Weights of a small transformer language model.
Size: 10 layers, width 256, 4 heads of 64, MLP 768 GELU, vocabulary 2048.
Architecture: LayerNorm before each block, learned positions, no biases in attention or MLP.
Training: a variant of Adam for these matrices, 8521 steps.
Each number is 128 + 24 x the weight over the matrix's rms, rounded and kept within 0 to 255. Layers, rows and columns count from 0. Numbers have three digits each.

# layer 4 MLP up, 768x256, rms 0.057, rows 624-730, columns 192-255
125124150147148098136140138124142146125145109099161086150147130112123138147123174127126124121117125150143138114111133132125149111124107092111128155129153143139093145141095103133145078153142145
102141110144150176108127104112130133154158141122102130142100126138157136151095113131081133133138112141108114138138098163109133150103144091128172126136098100124108113188121123163109140113112134
101135091108140125153107179110158162173117161110137105185150134110151119150114154116105105148153132121159127133121102135159132094163131111102114156117141131110152149148111103126193131150133134
139157127108146116091119166136168134148152145132130155131126105099131138069140109084121135113138104187127139137153064134095135133116128085133147119120147162130133132174138095110101130149143138
126156121096170147122155121124121150075103143083118146132134117104153066143122128126087079079121143133146151120133079178117119131107117141096107105109150130153164132132115116160105147161108143
086125115164144152135124159098181140086097134165127164162147114092126134115085155127112097133148117127153156103194082145138147108138139114133135140098115142111070106143110122100176139141145131
136192123132131079152133156126147124104131152155149115146125140128118133107131111098120162117098139139119110117189138159124185095183132093099160145114170131125106114094122144161141107097130116
116160093124177138152162180136124142156121116140147083108149128125133152136121084127134100105150109124099143087117114148099123134066169111079130148147111114160092108128125101164165111158126121
103125122126145146111098194127186130114114159160144152107188096140084107150120128118137133146100124093108156099129126144155135109135162126144177172133133168122106175113138074173113139164133146
131126130101114100147137139102121142105206104157148152125138142061104169094145135114091130126144153103133143138130110143145120119101105127121117137095133144106109160158124166110082116135138118
159149146137165163154143139111145110119131118105123133143181111119131120127095149129131136132116121133140111129124098162179082112108183142153117121126132149110095146123133148155132154164157131
154148134151150130120126129122130110124154122146132130086150123161110156162121150111145119146148134128145126140156122136121191154167097067139142148108133112150129107120083137136120111129164126
131149122141099143144100178145163135151152118143136122112111162102102097119119126133124144122119152167119120102126137146051166117109164162137104132083096162129131114137118105152120082133094116
144138149100138102112113171108141138108108159115131136133174088087156097115149149146146121105144138138142112105163155125140123136151137097101131129086138143153119201118073129176181108102130114
155169107148098099089115148144139141119152148105162115117125142113131116171150105147122132121138138188138120160179088126060142134104126138109149150118155126117123112184115122088176151180104116
132169125068101111117166180138116136093132150105115105074131134111173113130077154123091134129139167117121115069134120154083135128129121146100188158094133098138128139126120170155125146116142139
133194139111136132133126149113094100153146158138165119116155104081149118091122127113109141147170113118122130084136089136135120144100130164157122104124143143140153157164164162136143097142136145
149145140139156102138123096091094127126126170158156145128136115096106158161163160137107133134100204140128125128115084099097104150137140134142116117086150080095134130139105157106103109116126117
109159112107112167126093140131136149153135161155117069164101126170131157092109125104122136163110114116124140129134154101114126078130102139150098165145108117118073144140106122164136090131119132
132154107127155153141128137067132180125110131153171128166099162138128111095064123091123128107143188147103102126138151116093109119075133136106184103089144151122106084145151119092161088127133170
130141137133147133095114137100172123169164117150155104125146162070118112074135158113112086132123150094115102169130119166164112093130142164141100155121121161107126146180114123115121125141143124
131151112103130160098124129110125150146130152162190105182128108108120123129130149125113141098129134146110148120111118110114100119156157127148147128113123142139126126157116107131108143155133158
150140132140154151133106146114094144113108114158121128089121146157134143156142191124134059145106166103149126126133093152146137133148154142133127152113142141163170144147149127119103093155121117
143134121119148136146122098095139158163118162155183110159127134154137164120112122099129159163080159177114137127154135159136137107143116118108161117080162180107099115152130089123187164178139079
116130136148092117150140148115099141149145123113125129138128132080114130129155124135135115130142145127122136102125096123106171115128135110101101137111098169142134151126140144103174154141086168
098125094110129096118136084144135160154142148137123133107162077131089134107181163106127092123116132146140116072133140137141108108130177123112132120127129118117140163143132135136105118085144144
129129120144107142088126166116125143134109103115112153120177106125147133111131118143127115176148131171149116106122136147107149107117130156156111136064132152109152103172123137140116143132158125
124143151132150134191103135135124144152109132140127139126115095157149101168094119092099087103110103111129133156161095137127156126168113101139120130108150155134121139118139131153113113125189166
124138132141140148129107136111151192111088133152137049093105123111132115091102126116118143123100139112109133096154132133088111081129129097070122159086145117138181131149149143118109159166123157
132169128133147164121087144089126134116153138140122086102160081155120133151107125108145115115150135131160130138151115161129114111127137141115104138115124129098133173094109196118108155138175142
151145114124131074150146138108130112114148180127132146165147126157108131062145096125116138095123134134159142112174133152107113134138145134126133126123126167131088153124127135120112126137109107
142152182148153109124156150125156123153139147125139116092144106075129105157129170099078157141143144104090125141160066138131110136057086107132124145132127115125084123123139104136159141137118107
129145144139128131148109148158117127133161156129120089105146105156137127092116167110075140107083131108107102071142149115155150127157156154165114122114136166083141133127142142085146080129127107
144126135119124152144087137119111146179140116134131110115110091122093123098151113086095124146143159207130119100161088166129140091147130102140148146097149110158079090125120175129122140216118091
113118139137134104177133129126170147124131115147123141157155133094125083078136086116155139147154121163105109118127132171141134122108105136111115145115150140103121097128114106141109098143132130
167149134121109124153099133122167124117135143152177137125142121125093154148127136120090129148105115137171075110129117121133109139118118099172158131099123132123117152115137125156164099134128143
089166085111129130141130151073121147118108156132088079129176114083130146139085146121117106177147169087095137112153129170103127076134163140110155158108119155142128124138120121166124104137119137
160125140109099125115092125109199148150060144139135105124112113100135134108140142167116091157092099096095127114152149115133106129141147125142146176112115150116115115123108135164106104163133156
122112140115158125117126192120133138179100136146128154116101118065067123124157121135128102124129123125116174142155127117156153093116161123124119127130158149126126152138110142128145124162135123
111124114127187154168149129133125157124115098154135118138134120121087093079120193146132110154119133102105104113126128115127099099138149105106165138088148106104131160126101112110136118099097166
116118139089143131154131136110154140140152081094102109135161126135120106137179126135112095134133143175146142107132129164102116161127083182144114144092133129100121111111159185116121158152166159
120164151123143122161116150145103139120164121134117111106121154138136113172166126111121148118077099145113157134158128151088151115143144141113154108141090155077068133103123130164123149119103142
129140100117152147126123158115144124108154107131118176114128151115136165116164123122131142104130158167119111101186123159105147119129184134075140121119158198136141153165151153155140128139069130
109141139080130152129115127109121153134117119095148142177161103111119120121142119140136118127107114114083138141149098101105140125155149128123105124118140147112137183215121100165128082112117145
100142134097119156135127129087136155158137157136119108120160098103124138139120099081128131136118117138160121137128113105152163172138190131153122117092110185128112142135114092117156176172139103
124132111112119155151103184126142133069110124148117159121140095127152106181114115143140119111086158134118123099135132112118146105137167114121157149105152133146125101133112160154138116139133116
119157119121161153137134104120174172169127134124127135189179142074174174178113125109113118116114137145144134128087080089121118094113130113127141109077119202126112149126079117127138115142102128
174149142120122120125124132116079154093148105145142179141153095149119089109106127127125141163127157155124101113140139129139110076070134147140146133112120115113098099129130144121166108159123138
167161070110142173115128109066119088121188130130122166102088118125115082112070132137078105160131111116143155160164101113127162105116113149118115187126105172135139128109105183149135136126129166
156124135112179138127116146127123139120142116135141129195139111096128116120127166161100132168134153177136125102148112156144146139075088132128081129112147148122135127127149130135084129208151149
126145145115152130151131142138140143132136141181116127144144137132117104122152153123127109136097148106147142145142153132082139083162143145152154151111114158133125125099140142130138089139136150
124121125081110117139146136130131132163141122126111079132112081138147152108137114100121155120138095129132103145125129151114086138110151100121091148107153136121094101145116159164148084118158115
106149160103124153147064176119104128111168152138135160126107126110109116117127121126125121095146120115157101095103143132141172116139160093144147152136136160125102146153131112133108120165172112
124114155155154107146124143092137144147118143121151118141124115106115154139147103111124115102124145174116146120163097129115130092119156138157139132110156158134103107125139169159111088163122172
144135110127155160156144117137094129155175147101125104153113139103098161113147150097119154157181124101119055170146162133174153071103122106129140132075121133103126172151102154125152172156101109
132165099101103083160098126140116148115126160103112150120155099109102094126128104101141082128111144157131160131152123155129108092185193104146165164098133149118081160095147139103169100136143129
141153105111162142147110113108111122163150115167160116085105118089132141113145112092112113117135162124106133105098080122145160126113153153149151191116126136163148147124115130136121116171182185
183123139094126129131127168143127138119140132204112134107132153115155142107108161119101132106125149144145117114134134127129112127143086109147160132133153154096115126139128189121196126106114167
158119106112136153141133156107119148133162131130106142145100120116146146117123134113094125131111142133159147088156128159133171156101111133145134134094132101130112167117141154109146143127129128
165126134104178100123148132105138154120128096113134100095169113122131110125108153101140151095174147118128113129105116112133165129094131123140143098087106125104114114119127081149127113141115115
144153095121145090149119178101147116122167095176153127117125103118130099141108142069084134119072133102154110099196089114144109139122118110121178131117131149114084135162138153135155105109115128
122113150091146102114124115087142137124112123137157114126176123115108117079134152141102148118123133119075097107140101152124118109118108165099139159134138145102098160117159121147111138120120166
134156143126141142107128100109142167110122118147097126117152107125095156110149160091128142130149129141127136139089140164126118099151150088128113133147155150089079107150119109141110121136096156
161125138135119134151144155122109133151124116181138109127130129091146133153129157104096130116100136162104114123141117119107116119127121139124118141096158115117106089117094148124151106155112114
190122161111155134155081182106153127156121124142102163138134090130115105128162100122132129075112123124125106139164133181128179085100128096159095128093135126130117121120113152153131155137111126
127132082156120170150139143097173123138125114130119126109124093129111088168151157136088121131117151155074091122155114135149173124166168139066111167127152121111125169113140138124117116120111152
147119101176149137142140161104147158164123147156103080147120124136110101128124144150108095119148165117090126074185166129072142117118173085111132162110093132092101114145108137156152150152121117
156111175131123132154119142106153148120161151167145132142132102134108161124092121117124144136097107143151112116186104127132152108148139134121146109129132152122096102116094106149106179164147128
122159092092132136144139147100102124137128130155136135103138083103111138058163119126120077123068146158119113115165103146154116120131125125119097144143149117120131141116117140133099120131133145
131111109108168118134115156136143139163109124176134086058162098133113113139141133122124114093146179135093098094129129144130127105113150102162129124128127165136132139098148162076144147156103140
103134094093110167171124149140179144105125134101144127165098105049127102092124131098097101104134115133064072108128132150155168094091143113094135168103123112134114092126130137169165133126128114
144123130117115124125100177107127129183101131102128117153131107143122111112125116103102121145123107122091128112151092128094091100156138103133166144114155126113141128133119127164127128080116121
095119144110177164182119157070160134162137103138088139148132107123128127122151124111129104146127110087112132116159115162121162096138107127080121127121100125104082127127087125135144146149137175
129171092134167152143130165117144132152133109123084121108146087140129153157114158140130106119125162110098153128116118189163109090135121148103120144129127091049123142155110115165136098150086134
105152135102142126135149135103140114136129155127155130119067131114143146104170162104129129156111157183131054126149123151106123132125123096148105132116140104159045089124137109159110128131127164
156161111088151106179075146135122099113100132157153136088141118156126095125140090140126148176134134123118119138125121113137105147101126102144135127135125119117148123145115167154137116127117131
117145115090135165118071119126114163170174135148165133123112166134097176125143126131072156121120136210104098139152110127116098116135132125087174134138105145108111147128077101180152111178104132
126131126158123110138142136107155161111134126102129124156125134097126114159142175090120123116150131157105108129101126155121104122109132137125136143085148115074117106119133099104129130106139119
148135147093150134122142136072171137156119111152151111126180107092105148126153184136161159132148128091139168117091131143116136139118151114112130136086133122074115140162154127117132105099101108
163133104106134104140150131119148123101141095114121109133156057094087087122149122147117130136146111128150144096143095182160094140099103118169118137109162110126103132184130079143134111116130123
167128072122111155128121128113141153102107133138093115120168116111144079169155112113129156083127136094151113150122115150092138118109124181133174190110124146130133146103125093149116116126142175
175118148117127145123159148096127135142154107093087166132160121113121126098098149108092095136152119112153119125141139157130122045102130167162162137102139136119100112109118132143119135142084110
138158126134107122136143125151148144153118153151158124088129150141146165138133138120118114127135134126113142154108129138128096124119118124118148163134129132131140126140094104136153130095123159
137140116133124160149082164095123154147132205113145103121123152096093169097138108069116111130120108118123098130133105130145134127086162180106136137115138104116130110117110148135157126115112149
139124127112121141113045126085165147095122120171128135118161080107157086116128147137115115122159153135082103140141146174136086084137133086068151125134070140107115139104098095153150109146147140
113118131122170139144102117154150148139123125096146105117108131111090111159150146125125131139125165127111128093120114114150096123137109138104140153088125140099123125106106142103117145154109141
115139132139113144136157110150137166141130111129149113127165144142119108087103101093147105118086129137132132146158120109147078108162124070086152164074163140150125147144172131158100115134110131
125141132088111077175169135100119143140125128140116100138145139159103124144126138126136150165137155165127139131134127122074062103117111112134117199136142167126072127149124107100133097123110177
122144074085168119127094148125123180117129119148133129130159107139097145132136122146145120103110108113140113123142136110153143106139131134126134147099140128128144179135108099144138134150130140
153123097120154123145121138099138137085124109157130123118151053153082085128115141096101166123086152100091183168145137165111140079138175109118090126133130108128153116122108159103137117139114128
157144155133124156119112146162090147164153112122093112132183129172082119100091153090126181158094160102115131092151121161133151075111125130129135143130125133107108165116120095126098148144110186
184145070123126056137108170072185135112109130197194134142129112160125115108126150140105115157100099148098137111141159134179146139170132128154088147108142142121129154125103139154113155151123124
177140080124145123119128127085183145045108141196128134121154051112142117132110158120127128126114165174129089068172069140129180136167164092087141137109138118123107152125115133129120125185167166
170126123128118149136110114121126151134173118149129119145140120168112170134125135115124121126081133116133101102170120139134124121137176116107139113081146080093090130137110106105183155124140146
140137150125126222156162128144110138119210136140157139108162129149097116131137115123157110121122118147163099136141093144109161110118116150102136180138146122155139102094119133111129164154133155
177107129170118104099125135116145173096153112125153137120128116136128070054137139145065089105148188114125124135112130176089127120128147104102151128119126147138164139104114102164100096150102153
120129143117143077130099138115185138162184163131108139148148130128128121103092103110139107127127115098113137147168103157130106138143143105072135119112152143142137110112129149123155140154128146
120147110080129105193087115096185128141131095099127127135134111102123100111138129116142120111103139116121116090147105098141117137107172124126123157119126107143118129158114153150166117151118102
108132152130132060157102123139189144146129139097154043079154161159130118094100166119131114148124136143081099138139127153125127126108152121105152131132143121113114180137137090171146119122138108
151155133140141154125141139139132146108119184151147098140147128069127140141133110087072136137150144124148102133117107114125147113146085124173159154121138090098076181150122116145084091107115126
114129138161159145176121154142124134123132137122122127155121106156144082133132181143099126124133103114097130133126131154106162141105144136116125118094138120096131151174125103153163125152194142
144131096095137131187159162115161128161136150133136117146127145149120120111197115091086124131150149105114098105109108130087131119111116138149165131120154165144117121158115140164133133164132162
126126118095177164118118167131131176111173127168147184146169118143145134090128146101147160122151122140153078172117093140114151150133141115136157131110122113115124166186128096122126149142156100
092140139097133168148097123134145138139161103137163092119101138164159154102135113158128127130134118154138119125143128138130129129131145150123169159124130142123125129125119104140138122164134165
120176125102133140119161159083144107103136131150142110152127118092137124160129161128127112145121151110125085121145135128114134113161108098107127170116135110138143150162105133178134103146104166
142136101099141138128109163130138146142136176116099088149140128125108097117187128141091112118157130127145110077143130110158094100127097151153156141145122128122132202165114117171098112175125115
147175158140135139107107138101157127123190174131146131117119092101111144109147182105123136147112153141107105128124136168140106056131149104140142156127150099113149131135156083117120112128108125
# layer 4 MLP down (transposed), 768x256, rms 0.0526, rows 624-730, columns 192-255
112078123089155163126133123120120080097117129111113158140099104115114088111121122082115155165142128142140122166109167111120118141142122158157160111134130133116153145107094127110136111122173091
150118136129053128097135149138094122145123133155148159140104135108133074131103116174127109146157101127146085121081139046144161142150089154143125121117139118111136151142130175105141142109158120
127081050164155176136102126146119139122142199040138122087119165125166134152137127110119107167165117115140135182114152110149121111106104137140126113160145114134105125110107184118144152121140122
112070126094132116125120112117121164076109128116095124141149108164123122147140134137156125154110137071152132123104134139159143125108087119137097109135116084131158100057160136109140117112116089
134119108132146132114133138109139112103120097135125144141150170106107097112145103120124148139144148126113117183116142139096144114076149102169124148116147115136147107098103109114076126102103197
118097096116096157196150134102094206174130113101103145126107125153146114157139159101140138108097118135136153138126129136151106138128103097098176128108104112116186076098146089116110147122111115
124216136119144136110106101137105123128108117105138148124146120133166159132131128174126152130132157164090174108203099102105135116135120139091147155128152150125109116131119139135129123141127133
118170151124128111118105119129121082134099164142122102141086144112113126110130114102146137148107110141159111122151148151143118131147139101140141078137125117140134118105115174131151116167141110
137112085195103094126126112118115128109125140137138142144074115143081104137146179161142123140093110107139139121143103144118112148160113154173149162142137092126103142154142166104113142097119113
149133108130128119155131170119116079110133102143132099123131143129167139102122101115154116136100118072161181120105143132112090154149106141129059126148108102089165138157071137158175115132105133
111126147142140148098133107124142144100095173157102127124081162106110141155063141167131122157103127148106101102145134122121146149150145172074101100125097112161145130092109148118136153137141129
091114099096144132082147087110113102166087128118090077110136167125151124180123140128150129125126111131134123156147137133128099140129117096185155136117118109111116109092134115155138110109128098
151176124126153157149120096128116103151113112130156130156163110129139212133169111125118138105133106145118118143119115189090107136151126078076100164146113144137132151116124117144153137119164117
141135084087109137117124129123161133157132137108111138134115127126140140153118120133131119174146149143121127114135172091075126130117089136113148160154113121112124096131162118072138138138143151
118121166125150120144112115122152130115120099122146128144120117123059148137119143165122127118124084162142136128126094136120115117128074111156105121073108139144117128119148126138154122166121094
132139099101122146109130134096099100126156099121181141142119099108140124144111190119154151133156133147133142139132118136111140154110108082150098144132136140135176074105073084077125116116140159
113068139127151123088120138150136148137090092128111167142130137178130112167127148158146098134111117164143147183120178099109127143154141119117147141102107119107120117095096121125129128128107107
122139089154126088107118130132157164092111161144171130092103144135121135092134129152116091112139115125127110170136116099152152124096124112091135119150124115126119115117129122158143093121114154
114132134101164165150111117099142144170113110151123111111116141128102133150143091097122105138129120112149109098128086147110149189161092128154149127161148110176103159134115158141121144170177139
178138140126113158088119096170128107126116123134131086116110122151090137109186123125140176135162128163120115159124134118085150107099130129099146199195184151117114120110174117125139115095178104
128162096139109081120123150061133140097095121146160164087143148120087129158129152132098099152152144139109129134180085172106112117135137148166158145147095128106139150179143123123105117152138140
151135102133108146106145128110113126108125113141137029122138100147101106107113110113165141150123121109156120131125171146122123133150088116136123134144129091126151091157148135140122100098136084
149139159137136126120189130144107163131144153145085155091154140124156126143112098083142115143153102123120098171145080107139114085076144103108102107113127136132099110180112101138147143117123129
107120123144142113147081145091135144119144121116115111147133144175181134117174083123116116091144145119160117119162105096168113128079151098147148142158136138076147079095115121129137112120131133
148122109120153140103116131104124100117117172131140109121132132149098127128111159152130150092112139135150121160111140142139124103151124107141098132150190076113122131138136083131170115110131122
112151133147134064143129164169103179128142128134139180093145182180138167113145161115102100129157126166123172100164098107142135075095195185127115156165119120127045107122193137166137159139090161
157100144129123121120145112126109091110140132117148122163132152149104113164086089128135116136112111146147131126120118099138116118097167157095139140140149125145068124149085070128145117172122131
139146098184113121072141109142128137120123109136100131142147128114077157128124139156152143122140153149117160115141131140135090145039159097131157164155105097118152174145112117134116127099103152
118184163156096121136122111154142107134134142147056130108130194119140119072111115093098163120135168098100145124150101098104110157136139162138115110136120120198087099132184123162101099148117167
124122125117135073176146152078116136149138126140142112137148131103133141158121141140161111128132127161160161135121172135101120155098104139150144155115147104137121114116073115119134129169115141
108134100139113122146122111136142121096091074102104111148136153152142112125122127142142121148129137119104136122134156122146120148129117153111134139097138108122162115116115132128141137093089139
174134082154146131116121086161170128134091136118140117108085135144149135134118115126128147137132130151116104147146133117122171152158130102116133114125126139181116121075121158129115132127127151
127165110087115142115128154119160111136113156124117086129103103110133136158118105148125126168105126130152142139171106061134125126148101158132138119174095138121106148103125114120126095147142132
126137092143118107132136126169117131100102094141137149153126088125146098099117148133137133126159135122101111105067133129177133136070131113135126139128160106065131118161140130117109078127130165
099125134105136126070156096133127089114131145126133104154108118140130134162127132112114111149119116135145139164124099088075123121106160169156114136144112119145135147100167133129103159106168115
102146149111122100135104110153146092105136119133136087120121154142143154098144154143116126150105148108087105170162116095065127159118106092106119152113108084120141139127146152152109135150146093
130154109126125113106126113125144095103162137092107122133146154135090134162159108118106154119147120130130105128155105134132115110097100117169135088113156108162114128139120165123122074216183149
129196116200145124146109156106090157122112158139155170162122127162104126151122126117130072126144137091103109114114101101140063084138136158119120124124137172128094152162122115086148120178139117
142132118139174155139170138120127164104087179148139119144083179101155099155101100080119132074143152114133091115122116115141105087134132149164130101100144124103114109101134136122136115143118157
098094126158129103145102143117110092120135131094135128111124134147135144126128145115142166128166107158141150070102133068099081121160124139084118102120159129169133162141122121134143127116131093
155122133146120072124128140166131138134156118126152159124152165125131125162061105126106126134114130097117097154141117081120131094108129113160117138123153080159161124129105110128100156160119119
129139145143124158134123159163116189113109117103118112150127147143156142107078117160106142163081145139139126113162047135118111144092116124127156173122113080137134152143110080098133132122117171
129087130116141139139137135192091132110106076132127139101153095094124089123122145117148127134139147096129128130137135119127051204088104123172072128131133134127142108115095092109134073131147125
088122133112124154139147129153204133158171106163112108130132120147117086132133120166125128108161122143156083153153110093102165140121143113093119141135126188085169142110128114118162123136132099
111121155108100112101119091124105124101123108161139139143117078143130116114139169128154151150132124132104170124157131136122137148167115169143129082123137133133115160126094135066114137104109136
170146210120145124120106103118125148144149096131116118144090199105140117121142117098115120138145091144098152124155158139146118149129108124126162163156135084124124164145143103157115135120147162
082143138143140130152142153147134134140151142113091164089128102113102165149098109157125163144155142135152111133105171134129156154126079173150147131164122122157116094148091106102134145122152121
107132122097086139126170104150106130142102101154138095137163106055092093084122131123139113153106129115109171084089135144149125114066180149134153149134156151153180061153139152122139105154148129
126163136137111139099130096162115106117117126067132149105126135125107148115143068139147124096133132165101155145116124128155124144143148167142110095154130100125117124147090117133174157126123121
147137154100141069111110141149132119071131119130120154117111120118149141126145067112131115079173163084124136090111099125147087119109103102119124138109145162145082125141133142117179155121149131
125129092111120147140143133128126100105095125115105178149140164134109145125086181139126100173134106101188137093132090136141113117118132148123127109180132120124093144149120138133153105080141134
120131127111119155163129094118109127106182145100141146134150128112146166147149116065146142138163151140122129182093088152140097142115098106086135086131093122138099165102120099141105120151147134
111146113167076113151123145146181119119159100142136161139118121113154125129129101145165109125136095092126114163074129145130160112141120097139151142132166125127144125117141124113097101121118188
101145128159090138111105099125116164102163141115125145170125153120140147130110154096113136116108107134117117090107141133138095120115118126150106168107096109106141113128089134090127138136126098
140124088160110095114099119114160097144107162151146107155139129136168142153156109162099092088128119130121053115102099148164127110124075095183096166115098137127163091117136116148128129110167124
178144114098151119114103165123179132136132137105074141166078069151170120135111117169102137164128132146088142138137057159108112109158105142187170079097160100140103109127163115150138144111144132
138146113152107099112143120143166168115081118094123114108130151153119136148119163100150128113116167139108109175151112116100116139106150096112169133098158168119116116130134103127133138123189149
093157097131130145130109159114164115175116165116128093146111122111155059140148194143133093124146152202145118125138124175149124117160101129150129110125127121136159150145145218098107085120083108
125098134145120150096096162145176142127099107086122128097129167133113140104148137106123149121122121148119120078148149107183158124107131135153142095136146117089130130131128121110112107112135133
108135117148152138162152134112087103128125087125161105148152149149153117127124143125126105144112068124146146116106117158143156125127138127114123121138098120135106128147138150151149159144134056
132155112138183128138138103117124096106084122102147134137115152138088099128110115096124121129160139102127148118164124090143130148146115141156106125108114124157118119111109117130155160122136116
122148120145151080128155175151118178151117138153109129137130176159122132128097197127119153148094129127123132155114095136112108138120150142145141114152135133102129110099132096099117151133162107
110104110175163131129115146136092131135164080106131097098182130179179107110096170136091146129125108138152144171116141132119140118106122127125118096110155142138118126135105143127137119096117108
115093148119149144123143154155112147127146120134146119163129139128175152140089160145134128111139150147125111148161076142140153111136110120118100091157090112169117099146120126139111131146115110
146133153146153110128114110176097170117054119150097110138115123162137120079146162135134151086165136111142110113138151077110085130089143115133123115148112138087188149124106160125151134162118105
087161113142131136133136118145121079071144108084122096115140151140131142149132133084175136114124141125162103088080189164130097137125106129104118094139130148125107153136157097117162148125121082
158164138101119151144115149123128152155104103142096138144095131134109138133117134147135122098139107119110137154172109147110118141125136076104148101112081152101131152099137137125113093112109115
144144152149101160144135137149138134111110116126117127131158147132159094176094117179141148156130154123136096117127109135103136102122128123169116131105143149085165105105143131137094175136096135
134090161094097139128136072159107168142137124133084079121105109132114113150144147132159136147124148153110133148156148102148142137153130145123138124158145121118149097095125106154122133115129136
104084105116125153131092102093138045111111100134127115153132097124116154135100173128139167145134131154166124138115198108105122134138112130110147102141152105136131132130108160157107122087125131
088163143118126127110142134129126082122090140122138109101140148109177181137115098146130130110144116110175114115142156131161122147162147144129100092095115112155078108123154129153111134093124124
130101150105136121145111090127086160122088124100099162117137106122204140119142146129139135150129139106158148123127123191119161159140094097120101100164122127135137105108124075135112122169129099
133169119156116117118128135153130138117162134138093088116133114146170170106132109128118166173114149106142139127114129128101167154084100130118118125076114142165127110136152108077091137125147086
128138179129158136111124163136116158121110146121170128070093146146143132117095123094161124129116110159125151123128143145122109128103150116144153131126153134134120156116100139151120114157125139
119144116141126089115099117180126121184103109106096151131104109120103069138141120110094103131159150153158102095140150136119098125155135131129145139112134121141132127110085100112155114122069127
116168122144125147126169120100092082142103081092150099149127132122133168095113139133124125112140102122090147130152140103146129109131132143159137075142123117142092098121145090135108151149120104
163131141106127138126121132097150155140145142141142132149142159166131112115138105180148103134165178166098144141123144107064138051115130124078132139157152173101112124123151128105082138139148177
159154108100116131135116152130154079157124101107142142089132112131148182116149097112160093141133130110179148138117137116080118102144149105095123112144131089141102088113075124175108148113127149
152146155116101114108127120138100104099106142131123141122095141172114156135113083099113120137117095158077132109120096133118138099099113141123088123163087153165154130132149121120103181127156122
126129125176148146131082104112102157161091140080104137122113177170100117122150102101152114142072099118087101177102161091147164116143115137106119121159133075089130176116151092141095126115126163
124129145143133135122162152123165132137148168111091101113127158115143113127150094105128134105134152159132142146127104134095123135132163110128126110096138159119112103129088145151103087187122108
101129155174115134093102091119107159117128113157108079146147102190091093163119154117132151131084149134134112115116150141103153130128188141154100140120116138115161118106144108145101131145169121
111133127110195140138152120123136147145155151160124153135155085112142123117147123137112131135171126162123102107136097119097133141130157119100086141081135103096104127130142134074124082176139110
109129153154157082155112130139121154095123139124093157108113119113097086112122131146104140086151108138118113107152108149118097144174106124138173132128116179120106122135091122100112055138136138
146145124120100115134121136117115128118084093158085143085125119099101162114116156138120150118156151126124142097145130123128132115140103134137196138111168120125160127135148157127101092097124151
127108131160109152102107127141146118102110145108157119119151161104120151100125115133104109116122173137107133141090140128130132115126149142136134145124124103131147120133121059108111126132100160
114134155124124080126105120124138126165104137143115114117071133133133099113140175145117119137144086137112124116127142171121133126170123128152122115141166197191140154136123134132110132142108133
130126201131141111142108149155086137156098101139144148140102135114125148120171167131209139116136154137122163147156122096111077136107148109105135131129127171079072104145120134094130133156128114
158147135123140116108117144137128109120101163103103130138173120114119110148124149088161187140150137128116111159140123062141133113123116109076125137129095099130113142142082116123109180107112127
111113152116110091098135137172162125082134120107169088155091169123132102113120192115153118081136129138125138131124141146181118100142138121168176118113118087144088136144132122105090143096151133
086151168121133140111119126156112180122129121125145145119165121138100129130122129082146113152178154149122122164139067135112174132097098108106144111105130114160118160127113192129108141109127115
127100130125078112117128086113141133143126110156129145096138137145153088151155108150114139187129134129134141104135133140151137118123123135107115119118122131158120138148127123112083144125133149
168108085137122134137068121136110106168126105136146120156098099157112138123191093092200154125169135136144116141135120083097140153123168108139180122106126131138130128073150121083147089160140160
145141123138095133158125123151116136099122133116155131129151091148128110100113125114134129166137117102098158130130105091155106125197105173129101083128126109152142118128120101097137108139166101
118138137105087117137116133099131116124091124124138100084118141093161175117116120163105111135139118161133088104139103120138141112124147114083131108133104146152081103138120160150104140161093136
121133136162112125131163100088144105109119172130155089113115158181137117147127148129137156113138104135140082125133123151083115109125123109093121109167139139161129105099108115118125153125154135
105116110143164127154103127136119155124082144109124139140157141138139133090123109113118145102137157092120100154156112114169133146161123087151126094112134139160112157110125129134114110109098124
128135149120128116096161132117105138110106095088120121078102119133126137110147142153128110133147120133095121145138113142114096148135127129155113125109150085121088125130142100148111117108124189
152138143156165122138123179131097050093152139180153194107099109109122111139148144171122137124106108109146144120121079128153125091109146163144143124129155092164127155154085144111118134111124107
118129161158176124086141079176080129158138145154125137109083128120105103128124130170153124106114131123140116078142147084143163172137159147157102108142135159151107126130085127135131106120107147
092180078138146115108119114128127158135172176114110141104108079110137112121149129109133172123154151114165170158174132154158087094132157122125143120163148139162123141139127143144110137175122109
166146115163124138123112097122106123180134135125071119144123150161078121156106106129115127104103131127174144097094147139109134090108152137112118115137136118116123123085135175106176120135111108
104102152131085098154143132107119151138156165081103106095117127152132108153150139088116118114176079173113111135117144108120125176149131078187077138184158159092163153120139144120103118116106147
182141155120096163113113157162125044132105140147114147124129118105164142107111097101157113120155104138090113103130104119118117102110108148124147044141130119136127155160137147116131076119155098
141133060131096141119094114145127112084107167086125119131124108181128141148174116079151126136128154107117138160149113106128128151151129077123139127116094112124143146150153114154102153126140212
160124123114150174112125103083113143101145110139097120176154109125142076130088185161160077098112136098097103114129144127136160115191167129109122151129133085102083123093150137138198136116128113
139129145134131123128209128151118114124137101156075149086147143134152103116174095169136108107115139116147153118129107147097088094099146173126120114123102096138127166078116150124172131176135117